Weights of a small GPT-style language model, trained from scratch on English Wikipedia.
Size: width 192, 6 heads of 32.
Architecture: rotary positions, untied embeddings.
Training: 825M tokens, 6292 steps.
Each number is 500 + 25 x the weight over its row's rms, rounded and kept within 0 to 999. Layers, rows and columns count from 0. Numbers have three digits each. The size before them is the row's rms in percent of the matrix's.

# layer 11 MLP down (transposed), 1536x192, rms 0.249, rows 1417-1453, columns 0-191
104:485523480486527487467468509500531530525513482563533508523511473477447466538485492496480498543509520442495491533490500506530512523483482529505520471527505528449489505507556504502507498513523519488537500475555479465527483463512478514510478552452498527525503500495552549519450514534476467465525516488472544485527505479469483505500506520479499473510493519514514513467493516495491501534506498501505547545484519547477500479509478499560507506513530488514494457473492469484515495482474494477463451521488503540529511528524483497467545485489485516458522498460490505507486495469512532478
100:531487484510488498532511448512486499485486497524500512459554485549482464514452508492516497485471504506527490538574501479490544473472491439506505491467523517515470480521504531562490457518551488470533555447500512519505487477497517514524486491469509536490518525522474506520492511487468514539518550534503512495477492484524497513543468510492493458517541472494506491497537503514486517459523509486480482505477475495482539530496461484525498500500469521502497506482495472474512474521551476487477540530498519559501521463492519464529472498486472469527486509495466509509505524495514540479
104:502501520474519496471484480492426530518490493530477503517514491491485488530522512510477488539510468478463489503547473520480511537480468523472508527536513478514523483515492505458519509488515477558498475545498502487486517502488499542456480466501527527483477502457509436487487515534509489524467542504558452477538482506504457552509522491484485501458481490488461486523495492495493554470481543505480482528511481491503492482505519490505535505533468526487459488499475540462465537525456516511494523484478489488522519491507496524470520538470519522533516540546493507536489549497479500518
099:499533473486519482493485457536474488418519478498497521488497479517482490489498481492508495478523518483503532480505474465482520474481515491494524502525518492488509493530509506506505501504460524483462490509506521552453470532516546491471462487521514494511508493520487499529511504522452466483501484536480458541530494508477517537567484518532513505510521528551525529520516493490482524482551509492493487491472491506480486490501497487500563496505520522499480502491485495512532520495474545470453426476486503480489503475484539509509433481548432543551493477471475497497497535494524523507
109:497513480501507522499461520520471458532495502536471548511528445492472491505552501475474491513534511557535507525491519507488542454509502552495474519510538489543509488514479431505535524470510542466503506477530486520519510513535511507483511498520493565485482531496514478497483517543530475478501489507510534494477486509489482499492468504494470521541491537480481487488520523487465454522492505550497494471505520553527500483514502490473527490462490509531508507460523456438510477520489503502478527549456499515483493497459509479495499455510494522471488470505471544525508517496528504517
099:481529511532501494517494503514485475488462502535509471499482480515570514474497504457492514525522495480511493510453495510530430539457494521525503513504453503492505550481511511491487507486494513502537462547499456477504505493491506500461492514486501487476481489503486515442528517481488452480519503511502493506540506504487518467480460537492523486504493511525509469528538495489446516501466513531515542515530483517486537486472466461493491470517460502510533519495519500545452506481489516482508485405525515518457531477466498460502538467468469530526492480490504493474454513514507525505
100:512483462518522534518515538544512565510466497503526564487503487528499545483509513519468531477479517483468535549476511478512520486482508482502511508543522475481504487483457486482479518570523502516479481540494467515494475491533526500535471500498458551513518516501498540504470468510520556537476523460515513500497484526495459495518511462491474482482498477478495492533482474511491479498446467518455525527534499509507556530517492525453466504507498479475486531512506488474512490493468497501537503514450493487482480479476544523525511537507468535507509478481490477518486503502478514537
095:554477492489447462519518494478484470496491463471492504509514476524532468492544507496510470492542473470461446461500519508527488515517539485476493483451522492464536464514487529479541532518531476516485540490506502482483546536467554494459519497506475474534516485497471470524500479504524481492477467461463484525523480478540513535535546477550501456458491543478498462524529501493493506518532471509511513491524499490529506473493497484466539523520506501497440522520466506486484454501491507519522507530478500480458480489517504490521530495502509493503470518492485527499493483520468465484
102:518507469494456519504468492470468480490541508478493501510441500469438483536490517456469500505495507528467511458510523473497508484498516466500497520539514520488511506460483512484464520473492529515533491495475485559526499536507531503480505489506534532520505474512499513499538495496527490519502486517525477518527482457479452533483528514493488472485460477474506506543481526477486486498479472551511433471485529490513523464504502499539502522491513522503485472533531461446521484534486490488515520457518514511530484444492512511483538468525531475463505501475502515521518518461455531554
094:509460524518493486500459497528495488497526496529560524574471511521497543479427446471514501536458512487524532531537482459468507492520495514521530499530503498519456507501486521511498504526464492522538494537499514532494512468504457527521482487479486512549502488490488503446534509460499451512502535554484466467475503502541503527519473530527522503504522487496532522511518503489511481510484446516488503517482518458496494493518477509523507508495477498477473507509462477500477500470477439488488564513488509476517496529464482484487501491496468566488490521490482510504498501471485493521
099:529510483526544494494485462496490562466510515542493511478516484513486520519466539493523467538470481480514481495500515495512488492487482479501508489506488518504520515532557520503474578478505478484495479466482456498505530490511485538484501553515510487544509474503501458505539549515507487463490515518490499498527518546528496521511458491498513491544521488464499556486477531513481534466468468529493497525528512466505498479481509446526452545553502489495466503513481445514470484500513492485489501530497486494502528444475467469516528481494498484497465511507511480540446474473519497512
098:491479494449533523482468511532561495488487507490482486516493470430519458491489476467495510447496450444504502507499498461517536517554425527496487510483510479518515482515509508493519478480489479499509523520466543521494511501480537524504524497534453471535507474498461508557494484491538518509567509486529504489516497474492523480494499488477483485488474512469495531513483514540498524500479487501498491494498494493437490463494499592513507470502488464497514500451498514531474522504495518508508492526498489529490515516546497551488492505483531468466522511514485493522467520505483498505
100:530430489504539523488453479470499506480467494522458519474476500489537476513525497501522455541505455466465485454491497486532525506486509520533476520494472516495488488493480496513394505504447494489492512523508470459507530511490505529465569533488493492492518477523484527482510475511453509513508480514500468539507508514519478483523525491516454482525555501500494496505500464480474497494484507518518519498540501476486535483496493519479483505548502480444512497534510565525507523471484478512479498484494519475483516514525515517472488536506494491543541503501543493497537499476515489491
110:480499557488526482536541483533460506510484490448531486463515488497492491517487481503536504506470469455506492482452508502482498526486501560514495501492450546505499494473472493498520501462528506518492507512482504528561519475510512543505529531480505533442484485428496468536512506484529493472522504498538501515492515515502491514420522545482479496457516495509503504541506457474528484532524522488440522494488476508523484520481430514508484506504487518498475485491542488517537523530461513502484527501498506502549502491504507508506500489537473540496481510494471458500485478469496493502
111:489481486532475503534486512525529505463504512500473507541480482521489479521495461530502526536499476508497542490511480509466511494509493559554530540484511530543507485558527472509506489533499484468490486470497498484492515479479539517506493491501473520515512442500501500504520479488457479518460510495493505521505473457509500521510501509482550528499523555506531475468479506530530501517517497519504476449548545495505496509478517513498492500474455497532541484468508469540531525475481509470457472559515543491541541514503517473523529533426516483515541508466500507481493485502498480529
107:480485450493473540530493487533465507542503505528561471483495520518527518482505487480508472527495518505512442433471514487475547522462542534531528480526495496480499503475495503525499510482553512476482552466453503529488479535498532502477457501525509474512525473511492502510554497538505496514484555456488499515538526484501524487466514489498502495447495484495461512500448476492495490498482492514505528498504495490494515523496473483459494506507549463534463471486507522469503522489534496527487508524509508512446474504487512500495528502482507518478494476514512510542469569523540505523
096:469483551509506464537459504507485541534484483479515505510489458478461461478536474495458495534518510487504512482525506481494510467515504537509533493514450514456527514448514500509529501481468491536477512551442482503500529469508493506564551505501483485499485526496542515496494503488486491476499524505488502502524465516485473483541459545453484491471508497521507492500505517483505499473489427498514534483513512482491516493525511495484470491448490501468531500451485489488468490487491498529567492558505498477516514513480452506546500527490465542510517502541487495471516501506513526475
095:500535522494476521497492506505494519493519508455549474533492532527497475488490506513485470490465481458479498503469499540518512504500509495508496523447538490484463484466504551505551506496444507514514465514515518511472515468501505491510508508513538499479504507532452453489509493449506463519494519494480490457520489497489488548460472452496482485498536442499501531506514538518521498500515521504511472542477510502470482526527572499471481512502514454520486465488514519535491479486466498549482484485514477507528483491494463551581500519494529538504503541489503495484546496523511538516
089:531480479515460459512516495478484482512500483535495502449511493480518478518523496508449481480490509491477490543509515510526547480528484527500509512520501519528448495470536489501503499520507508555454511484495521457495411518541473459475535521479449476493542521572494495545486464506537466493478507499496495483534533474527510520546489487471539498451488536507472522458517508514499462546501514482506538512507489504508470505505502524515478474527496524526498458548501494489484488478482467492516500510512508498525493461461443497493511489466507499502509495507481544500531509500498520488
095:515526530481486495506485492506514509496532467487494524488504480480495515555455451501488469482491522494516468507496540512489508515515509471484478516501496459527457489485454526530536528498549513522528468511510519521487520489487501523485471466486442500489484488491499500513481476492498509523512537503503522496452475532495516480491443573501448517466511510488454488474488505478493505489499474436539528494451544492479503493532489493427489507510472502525485530514493507505497433500492532531515481511582477537484521486479487501488494519465503478460508491495499511454470479487496466508
095:507509521488506493525525513532494559510523504478458516449519453483491474462509485482487454505475520556480493476433497528474477478469521504504484537511471505515498489488471579496496519487474503513500509512511487513498511499477488490547515500544511493464498519498527513532518514489483451460471479519497506532438497460508455518498494444498493504535475478512526553471518495482517516477531480494515519516506470500497499502529523537479463472468491467549494507492519485469494509537482532476526509528537481509475481551536496462474483456480522517470530465495524502509535516488505496493
096:481490489514529469529511500468485477441493509493468486508498472507492566496465497496523495511533514510496475532464511491503506524492511529505497534483517561509548549518505493472472510523492525530470506482499515478494529505509524516496538533488505517503515497498516512488448532461515530497524467512473479503526495500452514496516547494507484494513473465490507511450516500491438525497461504545480507455514554535477520443521505470512515456516470497492495511479491506526485512485500510531444515520477538465510508536495489510492482510485464502475481514566495497452435501528526462529
096:507479516498485485458496517486507547476512520496557536487494503454486510526475525483496504439526530507455508480501465533504508520426508458534519532504461493500539502512490555512514502497488534538510512514504508497495461498491489524506511521492521484503486513546533478544539464548523472530463480482551507538519504511456503490459550479522479506489493506531526520496448489504476515513539539523516478514524509488484513486476517529517475477486482499497509527473554534515517508511488508545497486486532524480490534537483534500509484524471516519553475473495522469522520521518507540504
107:507489537505516488498517469524554491449454488514526501450516459515531517448494525470507485478494496514493478490461481539455471492548487476521513523470501495505525467444468440511531529493524504461519484511515507474484502485539545512533514482486514509487497509525471466521493515504504483509479502491502479481517521506504518488514529478491483487506470479513503501453572485506511496547521463507493464493483526487476454504461531474508461516455481491448477473480507486512508513515478479473531537542492484493517458455503525459510503521501499530436503496523506471500536504528498508469
109:480523486510477449553500482425502512495521488487460529446481478447538494519480507523519521495476493494526504532461516515480531526522475486490499518483498502503469518495505506546515517498487484489537506515484476506511456492505547523521504505504489499531505538486478484559457453510467514487515525510483516484510508474504499503513523553511508502493423523549539489467511489513490543515495443537471535482467509521511489512468533513488491515479472498472524528498497536523475473530538487546486527534539503461504488504484529512464495477493504531482501470535468482506511528478483506538
092:521512475487496489509513495498461517510516494461510516524480522507482540495512469495514462499491515489501509505571497473515520533439521488518442528492455479491507483480522510444473535528503493530494460518490479521513516548498418494460484502510512492465486497478502511505524515479535496506481526487481459497508516488503523522467494547479502534497531523458544529503528485518504513492522541484542539508552483500484466543471499505498503470507442486530489480501508485495517486518527491532514473480499531502534460504533513501494482521510510505491441470468421491519510464515488476514
087:495468527522520494516499528496476472492552532525539492476468534493485481531520534469522490533504475494511479515509480522485517510445496505517480457502465468506512444474556498518509514452507530520504514526506502487551501535516505581495511490518464555478509515504510523478489519505464502475512472514500511508530468474460450513498503511491475503463483466456547471491462498510547559513516530527525472496515485506522454531527493452492449522512490474507495500493491486519502503480487509507498470541489531458489494475490516497496503518465495486500508497480537554516475529529486494471
096:501526513511496489518505505486522488501487531484521442474485531463480479484498539476454480536495484503467522484471480503504491547501488500483538479474526450498538476509490524508494522488497461543487485498459530528508524519507519496586513500513458492494493539519537466496519541518511508498476531482529527493480484497467497466537430523465552532429524521457452501463476518457502498485495475523476493471521510510511481521497499518498503481525521511475514486504487492491502481473464502536528523486482533481525489473531510523481473520463528492489541536502476513477473493547501523494
112:467502501498527489489482497446460481491495516534516488465507488462459535495492542500480541486533491509512544503476502484522487496468508500491510494527520536502494512550483491478476507527517446499523452467468492485480499498516526537520504496483539489454552495530504507513500523529528484527500493478462481499519496502523486496525503505533487533515482538478502502526528514515477501529548520541500517463541507504505558511471465489462534513462580523493491543481518514525518460508538487455483487507461510500471441466512527524504503519524478515471473512500508537462489486545525506480
100:440492517476496489528491519506478499504497488495481511502462505508488498503529500490494488449496498522517507461533486493523502527504504522494486512470527483492501451503503469498503490447480479534527464526472538517506521511472506524525502488505501484522464523490472450488533460478481532508518512478485481487489533534481486470489544531496499538503571514498520559546501509504473500518483480528490522475466524498527496485549547509489468518511481462507477527482484537529491488509447484547479503556443508476499531512539434511528477502544467517499509532470487520522516455495458502522
093:495497495478540475495540523516475470463519486533521507532509490500513467492487547500471573502494543530452460468520531460490473527477482507490517496476553509517474505560505489524482487503518508513512501444556504451509497551503552477491527467495477492510498521514501553447429520504495471491499451513524514455498526547490498481539499492496502502520491513472496482513492491526535478487484503492476478504465505513526526534519512475498523473514521476536478504491469496487465499511536495499523493511491498506528486508487497516548510520498513487520488515489564521497505554476516529487
091:502448511498484503516493489514473459537466453494492519498508525492524519481508499508489514497472485522502491502452509460495520490520526501483501500449492450543490509501493519454567485497463488522518531505511520511513503511500501480500491521481492460486466526511495561457500513462518467477459470522536530507496499527481494547513483463517448447471522525458535492502483495467525515503499489473496497502532505503460538496472488560499503541491488464505496484470497477457506462498461523541515546457477454505510557513462488531489484474534475516486480490493530501492528482519511464497
099:482513503480531535466514529501506490513496523495504501478497505482482491460505513504469505496560484488502479503485541466509504505522492501490555524552533488519482472490523567548485501518455496496492503502474502495489479500519441449519467499526563494493560465481499542526507477514507570511504517485521503435489480496521494526490500518493492481523523469497473489474447498476509488467496518497509503495523505456510491480517513501511519512495459509470531507480498481487549501491522442504478509488445510541534472455506529489510489477510487450492506513524455507476493554498549483485
100:531504511505507514501497520485492485495484473489500461502543533567538506518542502443520469473502495498530504490501493475488532484499452492531489499478495496512463504456483513471478511467489516506460488505483475492510478480497503544522518510498491485482520514491516506498447482524520454512490483513494505526530458495463513495539485494522554497487536498514508485445447523514500492534518517448478522530491548488496470473536474480521498486538488484490465447522455495528472502478529502538497467489476476473492476506555498478489531480479493515452517511505526530493533512443484422496
110:559448539480479496538505481434525490484536499522511486529511494495496525498524478503444545465494519479508502489521513470483489497533538512530510478513532499503458514467526505522484519421484502507517504554480488517481514509511470503508526506488543513457460508472498505458496555498482500516504526534521493519525477509501541484488512516491488480524545458459518455497522455522494520473493497514498484561534519510533539455528490496451479544521542520519505499531474517513514516479519474525498527487474531483508482496537500530507517516498508510458499513489513470501502514496507457503
097:526563523517494474501525495541477536471516548497491528499458517503512508475485481500497480504499503514496486481541487515469497534530435519494479541511476528430523539454518517494503525513524485517509486528473493569532558473502506516515503468503497481483473518509498468494495477494484538463515525450514497478484515538474501506465473508479473467531526464518495478490501514543514489489495545495499515477518518545467469467509487502447479515491530478520503509495520484516487550451506474511559488532474523540490498470496537510497485500505483502502530493461496464477482498513526529475
092:459534513500496538516476500521478480465484493491504506456538487476527520506510486499502547509492517489521526516528467526509522507491524470488484497571530553494498534474505472493488502479489488519498501514504508498478478476527483573486507497485515503519480504521519500497525493518511507476501494503462470452468528473470495531514534501455465483492455476484513535500535457470515525493482541506484468515509573538549548494471469477495482570441479487521522485477478478462491490491517530531519492509484502523464498493491516515533481458505499467524503556461532515500477479495499488488
# layer 11 MLP up, 1536x192, rms 0.228, rows 1418-1453, columns 0-191
102:487547469537503491499478492500491473514531498492486468489460520474529548525478531492450546490474488454499499512475508485495511508494517554461531508447508513481511504493506464472521473511466462498543517511502495557501471506514491513441519526513506496502506527488497497517484510527478516517457501472511492577500525492459511503525488502447519525493509499502487448493496549479557526461515487527524494525527459498516508531505499502495475476484508510504455492475497508523493536478458528485544506524526486465520467512465527500472533453498512493451476546522526506497464506517495527486
102:504503460487491493550499495504521515480491464508502498520442515543458544510491484506527527490496455479470493472517503517489530533460493526498527474508501497476501532516526538507485499489491488501510467479499469517540468489474524523476484500470500522562536517489488544492452519467481491495517461527515534514487511487488518537472520505491490458524479509520508504456488480491473514521510507515525483506531491466501529466533481463472529494533508483547496525535493507548498525469487511519550533495479507477492525494479484432507535461511490454539519527463460463499479508533436513469
105:505511474522467489490532466544500533518527483512498481479447498449525477519527542525508491486524497541490507488554475526528493493481539517510507522465473493508503505474514484512512500477506463510478499492493493480499499526554456512539509532497478488479478475460477560471527513523531476517512505459530521491486482491517480483525493492475490489475491492499502497537492492562537524458438495483555482546474484519529458513507490475528491488518524490529523462544555502468520495550492521516504538510516495513481535517469507531498548542450503479517468505499480477502500474490495466484
100:500466539508493530528481524503475536539495490520505504512506473463504483492469546516523491531490487488498512458502521519538472540498455477500508491457442490504501500505482518524535525508484490496572487471506483451541502488516495452495490554486491474482511539467487514503484464475470532449450546514484532468493465502545508521535504472494519494540481492474486520459463478492545523495494505515485544504499493480516505504471521494479470538486483503506471510539513512546443517504480495517509534485532508521509491469558542519503490481518491519521529462473472484504492490491518527525
100:532463494499539518484482527478497499516508517542476470505482463482503506507556504500495475533502452490497524467529481485482505495544549469465506540525564492495504462475473524490523439512527502495490490499511469515456500490532470491483509476485445500527515519519488498512460502542502522515479511518483522566463508514439515530480521468509498493465513508499524517471446461492498523504545485515539492477519505485483487518455467531504494533519495481536509486532487473507516465498537508493504495518481518518568526472504541520535502494486531464487545494511526475513503527482523512490
096:527516554508499472449421468527533504534510512541483505505495469489519504536561495464506492498504506536475451468507506540482504502511508521522513502492494493488527481503553522522487500478514489504485511440497519511489508498493539460543488517502493470549471487509510492557505498515500479514507537500461500493486506471508522480512480475555518500449478516484508483511526492504468506509497512500465517512546468465548475492481488550484481535470474567528444503483493488501502545476482489503480505502533507520489498473531477471481436510497475494477512485487502525463503464482509492479
096:460515534500498502499449502532495507487532507510488489504507510475508487499523518467468531526473526534491441451532533478469481520465495461502490521549501505551529532510495459507518490490502504506509472537499457530513466465514477535539455519490470527487521471486536529521466566510508519510526528551525496475495463456446493521506486465440509513485520508553540524506485497490505497522480510501472505510440485498479518500560530534517485493516467503462508521459482518506489506505446526487481515470504485490509500507478542510485501475503516492482534489481497490515500516485509467510
095:488545498525515516528487500499503479510510465429498478524539549485529515490483472491510477480487502495499507522500489436503457461498476514476539517497464496495535503516435474489480465500492512532474435476529519457467498516477512501530482472492491535482487493512466507505476516504489499506544472495539524546511463545527501494516448509533475511494489494480503518506482516518496509496457506511515493491512467527494498499484474499543496506484478512494470484522537567540507508503467493446547502496481496485470499494508519490462499515460520504559477516481486492461558487460488471532
097:500502501510459515506536513509491514484512487517524486497516459491464477551471519491500497485507458470484487501517484521500488468519483504484478498499495476519548509540520439520474555481488508504489449558489463483508510533509500504492484536535519524490529480499513545516483529472495503519487483504491538537507501518497529520500492505480507498501481521509479479476529520482525482453501494469535486510479523506485505450492435506467482502512492522531534515485524511520519493549486467467520419501478476487474512446484463480537437471539532479525555502491545526510459496521530507514
103:530466519521484471540506472506481481502505486500447499499470446487497476480540492497470503504508445502530555521536493515531509519525510476523523484544532494493513460478486507523488527488456500490507519514500474497490466530488437508469529513523486461533461535522503517546499494475505488543535477492527508492495466506508561489538489567488437541481477498535517500507485476550484454531488532509498485511496490468483483501485513507547489489501483490500468522482558506496489500505489482489498540506491469535502492516540503503475477479473501487497521527508475542477482496541446496499
095:470500530527474505494510517484500505488517482491530523518504492523507558506470493503469467487485497478480461460516463539490486494508529506454529512546525495459505504498483462495486519533505539521522514499548524500534561454503474493476527529483486525481507503528538481487476549518471500487524480515476491503482486520575519460540519480503487493474508495509545504508472480488541494514506521465529533510492518495516528543501518443468485521492528542543487503532460479536536484494495455463526481522460505529453498514499513461497512537507481491474526469525474478540485489501489475497
102:524557537557519488484498472493528510577492497501476486492492484552545495499509499497443492522532507485529439496512510512504465493492498483496517469491456477503517523535478488468499525532517497546545499481490509477521502513530539472508512447495518556516486499503474480539517510497497480511520465522474478502522504502482483528484492465470516504507503499530534481494490501469519471514517459494499527473492514486508510497503512489486506503472494502561558537487526537492484467466525481488495526516470557514520499515550488536473484506537461512503540529465465465464488517469513491529
108:486516482499489508464493518493464509487478475472482460490472507485484514501527471463497497526527512528522534527491500537512502485531493457512485518468486495487447470478498480496526529494532532472469520515525573516491499509508496435504488513506483468495519557461531527492511522514471502549462542523474538520489509480471524498565499492495517475476521490466525490475490515523478542502511514523524447474450498484516486508532545479474543503476468470518493472479468515483480529485457513458535491477475503500495507506529493548533464494484507440520492508534485486497494497505484470538
111:564498485489504500529501486535519529487513478505509465513506527492509469499511461539530435487461510475536500478525513538500501501447490491489458521492514460479503502472507492458457505487511503502502475497491463498473508524500497526501522469482490524498491480509506513487462501491511496566509507521472513486499523470511495511514541517522513492467498499507462516520523449550550545464486523463509507516483521518519504490490497541484518528531528545521506448452466485507488464438516470453546468475551490510468522507517500519535456479513511475499504471526512483500500545480474535497
094:498468502524531496523494518557473472463517512463504545488506504512480475487506473508492482532492486493497537519537494500493506493498525533512526508484452507495528532488475489476512530475524467485452496493524491423498487475485486527480489481515501493498498490457514488478487550500503510472510525453564497552484508508509485510474471475512471472502574454478535552455540487519519517494479487487522515490534522512492526482521509516514516460503518474499471494469537537485497499484497496501553567481460502475521476518515526525503504462498471499522541539486514496497504495494433510493
095:497542483444533492530493508480509502498516466497476476476502485523460562516458479483448527496502478503503450461512483506483530516492515495475491502486511505533483515466457534540531476480513471479520532497494476534451507486505528496510519490499504448443503508555497501495505519502514500504487512505521512508488514492501485491506550484485505512510497523468542531517452475491489509524513515517495459493508521528503468518489433441527470525474490455474488460481516521456510530553524489486507507529482513479445472482491473517549507491523521473485478449505538530504497477484506462490
090:498494508522552517497502505563542469491502538545488491495503488487499477539493505543521501544518480513483510509485513511548510491532506446541480466549513459506457542532453526515515503499509494477489521496518446478469509501468505506497520474464482546513567498481489540510493505501487501498548476514511505537578491539471521466496504506466503509499477489478492501511509476519510493509472490456515497490535521517509481513484462495492522515514526469496449455515512507510512527464468524463494505513509444484511505470496541471446506495516494487492501493532518459492482503494552488483
094:538516514505512502501458486507470453513452513504501501487482478489504505524486472544550524520486561475489526499471478496465493491532497477490494503481495513488515517513452500455468494512504495522521502530497500465542529508485421509494483474494484534438461477500547501493490532502480509508533482528511507481503471480471471514469484514517479490530474462515529505493453467533546490437497521502490422470478505505525487490486503517461470498492485454476511528490474498494530493550522541486537541529474484548506494495504531474532493500531518519496470489489489505496494455491495511511
100:534480472552508516471507509513518485535471500438474496485485500519522504520509491467530518488516468501501512570511485483519496456523447474492530497513475489499526515503505507470481487519486497492466503515521494498459463486541506487507503461482482517483504476510547518535448523479487497441513489480459503505509489497498519516481557482472558497520489511524499523512557532521498517488493503544510511487529496524517477508509456478524503481502521512541449507506537477492525512473480488477507479519459464496516480495528476469496525469566499486523517510509511507506521556482451570471
100:482507496537512527498472533480473494440479472485511489523521526505454521507554528505522509479488488513486494466479505480485489520515500507472473494477487524476534481494497443502507475546491525512468486531509561576519542500491494500467510509482486470558534543480506489483481475495475511523562488531538473505536518496546508493504494489520513533480539494496513501516482496562483486508476498547484518507511532491444502515482541461532491497491503528500514481486463508497535472496502463524475484485485495497452507454495473462529507534505480462473516527514475484482509492518544527521
101:516499442463538517518492523467529488435505457497495497543491503562500471477532471520491507522507503442494504500492529487503498506493544516564497513521489510499507487521472498514450495485477513539462486516504469510494476487478494478502536498519484483486565496537496469526486492507523546505505485485512495506589521492509531506470497457493505511473492502494502508517511469472519518511536512504497543476570492501481493531497473523492464512472519559480528561541505480531506483460484508485527518509483478508492542471531460495497478484532499482491526514468524520497498505513524492512
112:503501505513492525440472526526510546492481503480541523537502445488504479532562466470495492506524512480497563471528470522512518521452483477506504502532456472496520529495497503511531493489477517508515488454504474509510524523500503530507480497475455449522518489538507467551518513549503515479518488544518516469506419486513535439534514524549492510523501452488495525539492494513513521506522518475520489503501444481501496470446497511478505528468531514495506504500521507533513505518492524506489467505504486477517499494480485540472524509495471488485475491537516484448482518499511506522
102:480525498518488516492509506478515496487464480486516491531466501476497466500515521540510494479514543496536494490508506502541509464480509500454505506451480493506496560528475542503472461460496460531476513503506529554513488468468469486490470513521487472534480510523465510478495503490465484520498517487522472455525547489523497522460514490516456551515492496507519496498499488501505468502486477492533519508507523520471505517538484526457480532498490556524528461466481459505510483508533470487485471491516504491504545537511496487508448494548497457455517503471437506505519543448553482489
099:498450496516519513500535537469495475415512487519525504539476512535483521467477535503519535477527498560462516475517499426500514453535479474473514486482512535523487499530506514470481485484479503517524475513534493513497495547491473520481462505510481555510492490507527537533500507493517507494545483476477509486472522512515523513506523517478513514497478523496552526474489498545482515493497465522509546496482501487460530526502483503500494488495525500502497467484519511475533523488504535498529476525526481473439484490519483504465525500525440521502496536532483516450553531481509525492
094:504497517543496463534479486487495491500516504527498489470488490493488465536497500564484572528478485495514485480462505497549508470556492480524520517493554516518497504529511514520473467509509484506517501458493453514487511481484524527497496520503498520480501501484485474479445490453496507455501539484532520519509513550463491489516549514491433488527488475534462486491470537493482458458526514506500512515495492503503510499510499476539487545514522494479525464483490523473483529460444503488457451511473519490472481481490456519467497501526477545481507508464518522512461502477538497526
094:497515433502551459476523485496467488540514468512512498505493489520497562473541484489452512525513515527471464521500475477539490490543487473508500483493529554489487508497446506532511548563466494529502484487480501498462521479492505510522457525541496478480473507481499497487530501515521504514522501508535502500512541494495521498502494494496489489485511558523467501471498549516448463513526512471480505499452500489465519480522491502498514487451503510513513522541529483523505503474504478462513497541509459534475431517553523467491481479501483456502530483468486477485516495492507521475
096:500495490485549512503474499494489529525540493533514540454518480517516502470503512517539470488488530502532479458506508509462459484517496446506509520521505513495466500535518531483465500539483477521500516508500462543507452491515456561498459496504520560517483484491514516494452504559527472540491547466464481469457520498509511518523543486530480494483510510509505483503460473507511527500494434517501508499507524496474519526482532474499519472474512492471515508507527529535508502528464517505515553488471498494460507498454503527523529487536504508473479466499475468495538506469455507510
102:462497498510528507540476469500501522489507544493488517481488523470481474467543527465504477492520528452518510503485543455541449488502474521468510520507534492508448546511491480516510499478454512483487475498511532518525477492508485486483504486452535477521456478499514524519486487487502556481477523527492503469507492521469536501511515514527496496542458472500475509467543511519489508515518533483497548500489509531485560541501507546499481516447528492512472511501496509472533528503511531466503479540517485437449505480526453509500526466489487515465505499503526480482509471521525452481
098:510483515464491506469504493486490497497505537481520444473477479526492463471498537466472533479490434474514500523526484540513502479480505488504485490512515479518543540452502456500467500515497530512534492509542520515507496523543506521490499474538456524483524471473472500502486525536504470535534505462512504484517516492553512443534528481527506513504518484480494496556476460479536507487515486495527519536531503493469507509491510472492496505498488509516452493475453528469515506456559496553473534505508528473501520547491508492508479479538462480505560541487497466503495514522478511509
095:517462525505474516505475501469492479496488488546489470459495497493492482491489472498483456461499423494532536506514479540532495509484463508517509520495517492482515492510473555462445500534507563499488507469483457512465517517530576495499460478489504496486467452481500465540520458492491490532516474518501495500539489477519501550511509486574512489509529501523501526476505516498487554492522515530477523503510466442500505518507506491484510526494521454482469484529493495501512522520513537467507482481515505489543530457507510486498547509484483501484546486507466492507510498470512478527
088:483562481488510509512496508497522527471528536476547508488475507498505495477503543507493481491463459515533509493515479549497502470468475471505462494524465506490519501513538525523448509529463472467476453510500484526508503499493510534504467481532488497476498506523487479497500534516497501523507558496504465494463520495492509466469516473450555496517546469524509510496488491526524509487521456556514511481477522494528490492484524431506455462481529518504515491528483523520488517486495522489499505518506546476466535549549460507476526505525526494506484518504492502491495473460519566548
103:475479498519456530505507463517506532458488523459533513520503506481465496478513479511519513512483476504474538541520504513538510531502470555513527520441481524475485466491518488492510512490519488444500457508521528539488524523528454516501472493519479529474507472490483565480499510514490502494483525555523485515474511481507467500487508510475510509490521525475500530484469536495535490504489475505521456517551459560507527491482470492456521527553502492508499513521510489481483527412483516535509505518513510506510537515499474519472480449505498528506525475485489485499502431484501496499
105:529513532500511511485511474510452486445528506513521498532480498493500499499468502537494490487513483515491493490502504514506538491526469496504508464478497528480517486510548456433534514517495467534530496512528455451476505502529483484484476474536478524448499497501491511501478539486512455492476509533502484512469548494496498477526482517511464475552525492506497481462464557509512481514498524504509473467530448483535472523545490537487519511456454550500483535502517524529519465509501498567521500504467433509509500491511506500528519485507499535513484489513510533500520465467522530534
101:502514466479535493452504475486486499464561530506491526525460513501476516484508505523496507453507463511465479539482479507498515497497503494495484460475530511500545518508532489429515498504556506517498504544493490480498478475530512481481549490481497499521488481485491499464472506483510483432508487505472439487507541444505463515501479472480463538459516483549504496469502498498470494509482550444490477523505509525460548499503526478472519502462539481535501496523528515506480496487508509504507527545509499504491527489503445479471506489509473483516489515460465477522486519461546499480
095:482496520472530540519504471483508471507466491468486478485541476484515505557494501475488522465513529476485508488500479514518477520461572509502503523515513509546452454507484532484532479475503501503512490482508512481490461497476471511531527502536474511470497466521510510514514516478511496526493478536508534528536475484505553520509533534530534511514493528449502478464477460530532472538481443507546485506532465467512467517535477531553522529495513501516466485497463512491520471500494491512471539521534501517524487519508500518501501510491560502474475489495512530548526515448524502520
101:508471478511488460485482461514476566484486462490505515518505500495505491523494498513502471497536518479508510492489532511496486512464514438516480525462504493493477457489476522449528538524469482481511479485550479515544555521529499526522508543508514496483527500507502530511512508480543492544489466495520509511481475493499490505506509476508491471488519491482497499498494534482536530531524501519483488489497469464506542447520506509498504479531495562489478519515537493445524495508474453473511484552483463493518495473467523499495523495497452489452508519553543483534492505423491490449